config = dict(
    d_model=640,
    seq_len=2048,
    steps=5520,
)
Each number is 128 + 24 x the weight over the matrix's rms, rounded and kept within 0 to 255. Layers, rows and columns count from 0. Numbers have three digits each.

# layer 9 MLP down (transposed), 2560x640, rms 0.0631, rows 1026-1075, columns 0-63
122138144129131152116119142129094146105138126151142124136124139108107130073106106100145110110166097139160117116131149086143143121146120116130166155098088057125103126081114141110109116149102132
138115111072117126143190166124117128092150134149120116133151154103133105174148138119104136108106125095101108164141125144103152170162139119136122102128126072114100111111142137148072145095158134
145135117136135112143136171107117179120151140139159131077145142117156131092112110162159155134161118139173121099166184074138120122115106121118102106155124109137121148116133154100114158107119126
131154127128126131154142115150127122143136146150137119179153154098118120106122125155127114158143134115142120110125106124130140104108155115125119141141114098158137109116138098145144165148147120
130126156076139109112104101159123132125142131165161127111132148143113115157106131125149144146122138134116118137098143104172081154115076148134143147171101175151140125189183160129153129129161135
108101100103151125137135112139126122120121097111138115127139120140121093093110115172133122130122137174105132174122128161196178107176157173141124112112126113103127147097125149114102127110082142
132111143152154137074096133124130098128117130118113165136145148121118104110126089152115136166115131127123122119162121167150140170168137142109123131122149147142126125087149132082097109134088151
132101103122118123077125133081078139168095154130105131138131132103159133105108120139160089099173159141141108139088128121135162131146124148129111158159113079123109136122104156123133108091138148
153143127122138172144100136135143170125166133118138116119153138125130109154163125108102117107125132155103141129147096149174154158129106130162143129140116127100148144169110094135095088119155099
154095098130159153116086153142163161114145138073158095091121136114131109145090129126113137105115121135121122123090141161145073172096152104131179152114104140149131146124129122111177113123137121
176127145144073126147094134129123153127153102117121144112148161140134150116144130130157148132157125102178139139127211142125139116092157116107148139172133130122124121149157127074110138138121105
179129117132125130156127090111073126125110151116120157137076133124137141135118115123135134084101122118110122104100090126114147136099136117153120130161128139182155149101108169136115155126130118
122124105163128100113121133104128124156130148108124095145147121105111132106162168137159146143156122105159114101130121084144116097137136148107102099146147106135110112150134111141113097181127111
125127134161185128155132131123091113120102106123165125119118136125152119154162120160139141130143111148113143142125116137124141109125142102093147145109170147146092139133093119137143109123129101
137167095099119117131081131146142119109134138124109135170132159114128118130125160132159157150052108145144109092135118158098144140097125099083113096120129158144145135121141126113157105082143189
146098154134134095150111120136134138109103123127105133110119167176117165086103141164143135094097171127144128119140156089091129142081115127149150135123141148102122121129173086114091156137135117
154115130117133129126127130142134101121128133089127149170082143126136104147156171100137111150080122113111129129120131153136102143140094134155116100129131122112132113109146152140122165096118117
118120134109103132156191147156132156166120172159087135102133120116092110122189103126117117087140125127106129101136123143130099133167105152126151136149137155118131145074140134120112147115100145
118115099128127148166125136122074130131093143151133146127118091136136123115119159104133133102121140116124152126140104125133170152102137099127137140136129163099127148153112125093161134150113119
156132148110107102105152163120147128139127092134140157132141095142146157140134146120108143170136113120136164107085142125091122135144103134149121102100119120140129167099123152118152113137133154
140146153103124121113187119107129107120148119133122105145131146129118082117121167143116139174173177071116077092118106123115096122090154138143146134054181149155149068156089100091118121137108132
127109133180158116105136122135174083125112130137096140076090080094130127162135127169131148133166128130111135144157112158089094127170124155158083109135101116125094118137110119148102138143158089
144133083119137128126090113133110098118146149136136105111114103128117113084108133133077122116123112098149111100154103135119113173114121104123174138112128159149130097128116084140172153139147148
118102115112110123117120107119108118120139164144198091112114135088124119131101144175162100111138158126149185148116139116129203175099182095174136106144145130117160100113111126138129123110144137
109119102129117173150118143171148097167170120130141134144106137095109153112141126140129160124144127154133189107144149165129159134154143115148123157117151125129147157147146129108124112132146166
145132125111118104143119157116075183097093105125129149134121106094082097159153125115180098167130080144108126161146108107125136125163105133142145114132119143161102130113185138132148085140170188
154081154156164127147109126135105123051125079145143122150113139096140109114116116135142108135126086150122163153160125121126094127131111140116128119139134161116081136143126173143154109134141097
096078087111078128110126131136140146108113129152103156152107107182153161119145151161174171097115125234137133173168090114134145141122114143071124138089158143066138137136131137112139114151124144
148170114139152150116114106095118123187121089152102153149184121113103113103173097137142100143116136159110136125108154143117108111116085147121149151124167108161125135120119111156116150100132134
093124120158131140190147136066105134174133166156106115103149156131114127124104145125144089088110111117099145127121124121139128097144152151161162110134103142129150088118145131113171142127129126
141126151177126110137158151152164130120086101131104130090131135141135135087114148133132149152118080133132117107143163105112104125166138129132132141124189086105163124130105110136181128085155165
144147126120104137116105116157138102148127152137155136134130170110142149080106152105126154122138177122096140130106146118137107121130084140145139116103115083137127167125165098115105145126105134
093135100140100154121118169104123148114126126128110148098098069120108118148150140112119116125158094114119106130151099135134109125107118109121115142129164098110116154111120134114145102094104167
104131107110132127146092113128126132134124123149126137126113139117143116129122122151115117109120124119118172139173167123127119134126121145122129102134134155115093099104093183120103122163144097
124135115111129154097127139122115160134103096122112152097121113138115105118138122121104138108156171135155116153089139175132102097120100092159136154160137130146104087098122141099110116165116129
089131099125160135088102072110119147126152139121152123129140104177141151121129121107175129126177174105133149137146102123110078115115136124125098124164122101114151119145123123078123137154146109
093165132152144136126126137123125113136124156130143117104155147121132089160153103098169136131158109113148119134114176141144109135131142116133160143122109118082105135121121113150127147123142140
156122087158145156135136115127088095105160127134151134144134078115142098131169128144089153114117124164140157121098152157155148105134110198099136149099158169129119167126139160130161118107129095
126115110148175112169123134164170119132148118098120135116117146154146144127120143146136115141122125142108124162121104113140126147132126164121136105131130124137183147118163152103114158115123148
148109157090124159092096118081113121159129129082116129113120120142148118141106109140163125093130100122130112142123130099136110122116150125102082118089132101147087115108093122110064187130163170
123128092113124122161169134116143124123109176125208173122142103137136117128127128114075130082130158105091085138102142073107140125114123121121132130133169202128096131111138102102113108117113151
128156152124140126133116121097152125163148137201116074104158110185121132092116164120158102094145143121122136143111129110137163106136116148120094135140092113153129082118166126142121146119116098
136160134117156089125118142159111128123179088114134106101128085126113116136131121148122118154159097143153104063142097112120094138097106112138139123123106152128159122157150104153099132113147190
093126097136173107145107157128146125116143097126141117107129107187163131169113152108123069121134137079140089089156131112120071098147121116123131119130133131159148170153138123109145113152124099
095119156123109154126090135147153165135139108112103152142157123119119143136112108126140155135155166151102146147120108119134151130145131129091124138154141145126099139105130128062155119143154130
133116113172078121168114101104151103158158106101134112129110100115112118155148108105100124109182118189121147145143118179160144113154120157087128093127114170178117135118118136124126097121146144
117139132157084121123151127119158185178080131110087073144148121137108166123135129104136125164113109165160099100097145047102149178091122103115142124157140139177147140169105097092085107141107145
094096132110118121166107162108140107113140101120116090136100150100156121135144109180113113145115143150096138115127115112146126165142099173079136108117111107140099136099170128108124107126166139
151085099141141102180079151070141096144132111120135109113120118086125141137154136131135097137155096125109111093148149131111109101106105152147169166113109122147140112151137123144149140152159144
111165156088118102128140112150135125107140155142140115133154103132077145150124153149171150090137134133100124133122133144138109119097152094109135116075108163120179100118138094154138118136120104
# layer 9 MLP up, 2560x640, rms 0.0601, rows 1027-1076, columns 0-63
126145116169118128120122084146120086101137097138133138096129127165158138128088129138166148162150152102143183149111123126100120167115089165128106151120147128161163162095145116098144130140120137
109114145151121139095140095122155142123109113105148113097140115131129129144130128107183146092101116130093166156124119175148150100140160074114141116079148139140098157179158142104109163098134121
108183150104120120132145117130139111146111126109132114112109125126153106110154138129117136116116140153116119147098117119125139142106106132131160135170102130127120113131123182157114144119089133
107120117137157082134119131162106102113117131139146160180101109132120134141119110084144128161138065159148113103139107183123131135118138157120094078148133127149133102163111127086141160126115115
100166139157122148155137152115107109129115142159160134143143135128079130131055182135129125130122149118139123087171112127087112138120152118129164137137125167134137113115110127132127099162150142
096155090101140116157133148135105116113129102085123135156144125135128085083130127167153152157116122118128133117142106118165139128131068162131122113104135145119174141164169113131136149133114079
086160104153119121147151127108130163146125113139136179124126125137125128121071131107118158149140107127135138086113114111127134127153161166126118161126125092091098143098071122128061149144121136
099073108111088100086128178132133123150107109112166127129113144135130144121085105179145142138083163112144161094076140129141119121133151108150098122102128099151098116134128131110124165150142129
094111137153122132095174127126163092118135069115161103116082141125180144108123180134120120085154111126095137111143092133111161095118138145130148107118099133113134132117143108112133133158101185
113136125149157112160193134148155132093113126122146084155177120159142161153154117137097123125130091137137144119188128143123090113146119113101100125130077122095143135139139139122110125135105124
133153156142137135065138124112112105154111136111143108124142149114135117166139147087134128130141151094142135118117136129123145152150115164146138102121086121125148163112119120114104187124125139
167150142129147136129165167138114115104137141152117132175162121097172110196138099120140110105112129107103144145136109101143093168101111165121106133118110145116112119131163121101137122145115129
139095179127083101109110177114123095089106162152162136137119110108131111099133107082118167103161109097111115137132199151112125119085137207141150140111151118094170171148143079154107149123158109
116128090159105171103115122167113096137134138133084115115111139140143116115125099097090138132159163079119144136123091100116116098162148108151112134154120117114170164124146130135134139157177118
110116129061135133133126127166128112160159125140139160171092169155120111122150120169139142125116133129116152180171141134133153170115137131176166114133099137114167142087119125087114144135120116
154104094110124153122134133151138094125126113154152103120133112150126143128114128124116114123125129105073113093102150127143112130117095120101161094136142110119115148095145169161103105139098165
125165096158079145150180137124105144128137125151129133146077130121104136124138100107177132127101117119107062148144113079118156161107104106091139132153187122097158168088108098126118128130167123
137137150115151102146150126146166157118112144097098134100088136135104142158121121123109118171090159111105116149135126155104092096157091157148110121111149096154145107108175101153117150146117127
148081086105175156145132150127094164149156106136140117105110152133144113119138133094122121144123112072131135098198158125170124143083082136136146159131133138119113147118112114129141120099134113
111117058143093155133157125122123136111138126067130138139146136087130142170130114159136152138109120153121131165088111126154097142116102163125099122150150147122176120128122123150108114109120124
108154145081138095150122103104114130122106111112109150112159182113138120125166106172138141131167099084162148111121119106104173100144122125125107098124103116099117136129118101138177086088119109
139143148164104128102161105168096141119114111146136134149113136109147150136122122129155138145130109142109118124122106155136146147127127154106126128155112079085156139106154153103113081121132155
110147102098117127167192123127142125097139205120124144106127110180117089076133124161117126115120123120143131100126114103133105177079090130119149129154107166175131123149121110162141152139110120
124162149147148125142133123096127116143103149129139141148149131144118109138112111138143162123087150077187106169105127145121121139127116143145132090121136171074106104146153137148140129146122134
134100129128128133095116168129092151120171139171147109085139159132107173171110101127097124085157097157143110108157141154110130115139149151106135105140105120135168153111190106118125117089110129
119146123122137102122117162124110114186159170141141137097159144153088110141162136110100119106121205073192123100098146122110101103128130125165134136107122093117146182079123139092094111122146154
117117110169076117139124137127134129098177116093124151171136143107147134119147182181100109103163092137090106152115141127147138109121140120119102130126093140135112165118124100145114117145124132
124116105104113146096131106111142146145112111138104141142143132081118111130115090124133093159101155172114147122108140134132161146105119139139088108135150116147155129149150127160140127109124118
142123176104166115148147136124137129136108176147088127160152155108139184067165146117119129101114120112159203134083099089154131133156151156124131142157126147098107084104128131131140098178156137
115145125145101094137161143109119104130145170129143159164137127129097134173126147134122071119123154138130102149124111132152113152134120113154106090127122134125126156144136147142093170132119114
147091200164119194149181126117143195095114134152112087137082127143112110171089128161101139110129110107117073118166115164137138126137125121148135108120113116114142105100111142111111089099084161
100161106160137135121113080146148099130167145152127134160149094130076167113093102156148130129123078109109122189113160148138138121121116091096153138127149100120101176103153129142125081129108123
124131097125092137101146114103140134149099144177127130122103143167117101139127136091146154106132183135112120097095102135146185158134149129116075108172169157134171136154136134159132129099152129
132079124151162139126116151156121157116114101116142147088125130124100129136176128124108123134139145180098154125093114098151131122106134147107140135124143094107108188092149121118133185131131136
109104145097133139119184123123112149129150154155103122108110083104129084124131165147108131154129124106112084156109081180152126180137165157095135150102120112094130113160170130109122129163123075
127137122115117115135121121153118140067109123143117121153094157177101138144144144126131170166152164118112153132146116140103104095106145118174156111121114147177132128107159150150146131173129126
088114146128136141124143105133120150127093139116144158105123140165090098093107160106077144106119123136117122124174145156137109113139122174183137145105116129097140135157128102142152093134074144
178125103077091108126182134147137144149100107078149095119145130131106166144131108115139146111127092143146109132135125152132140137126181120115131109121137154114096147123117131124124113120093113
100148137147119096127162136145149139140126109126116129158145142196142136183171126144107142131183120121106122151100152158125104096136147122149140119150142135133167134113141104124121164132146143
151107105133113139170130148154143130149157125072165134115109117112167115121167087131127203087137125128080170138150138163145141159116099097137128109176136145132115141146114120132134116131115111
105121106117110158115114141129114150124144119143098167116176127132104145149138099127131140155148162126123098130108135159120155128142104130104147125122153108149170116132104081136105158131147123
132137126133173145139065143164117189129115146130113111114152130082135156153128146133170114121120127089105144131142127128170106132094117116139143138113184133080124123129124114134124100096109136
161100145107056116134115121136121096121163109133125200134129135092090109128139093161126136118121133116113100169115079195132140115113104133101141137122082117113151121079154096123175074159119078
120163103085121144136106145116117154119081130111172133164140145074116149104139121135087153110119143109135143115095115114134141165128113112161123135117113108118135132142126140193120141107089145
158156163109166137121146168114114146117118113128120105117120097124171146110146118124177118139105085074163144105127139086152142154115145141150104132110142109119147131095153168159066142154095104
147113106119147148106143104111110097091170073115162126117117126106121132112090150144151149119135107100091157141140117166168149135122115117142115104115114159102123160138178138158135131147102091
119142109149102150103150105174129127142111111124144178115092093143114161133093130090111172157085177138122141137134140169117116116142130079172141100109159121145137120124105106145118145100114125
139169151125138181121164121169163087127141106121135142114090147108132106122115126125123125100164097088184102074092187142109129183122126128161129138130129126093108127098127076096155123140105140
117110122149134148110128146150124094092143098106111100147087152137134159150107145110098111151106124179134105141146124115139163113120126148124120113187136135166147086125096103122145123124147110
116156108138143109143132141133126153104134171127112139147144125109136149103099128151128134190136145137068134111162154131136124108122105131173130162110080175156171132103136113104160112065138154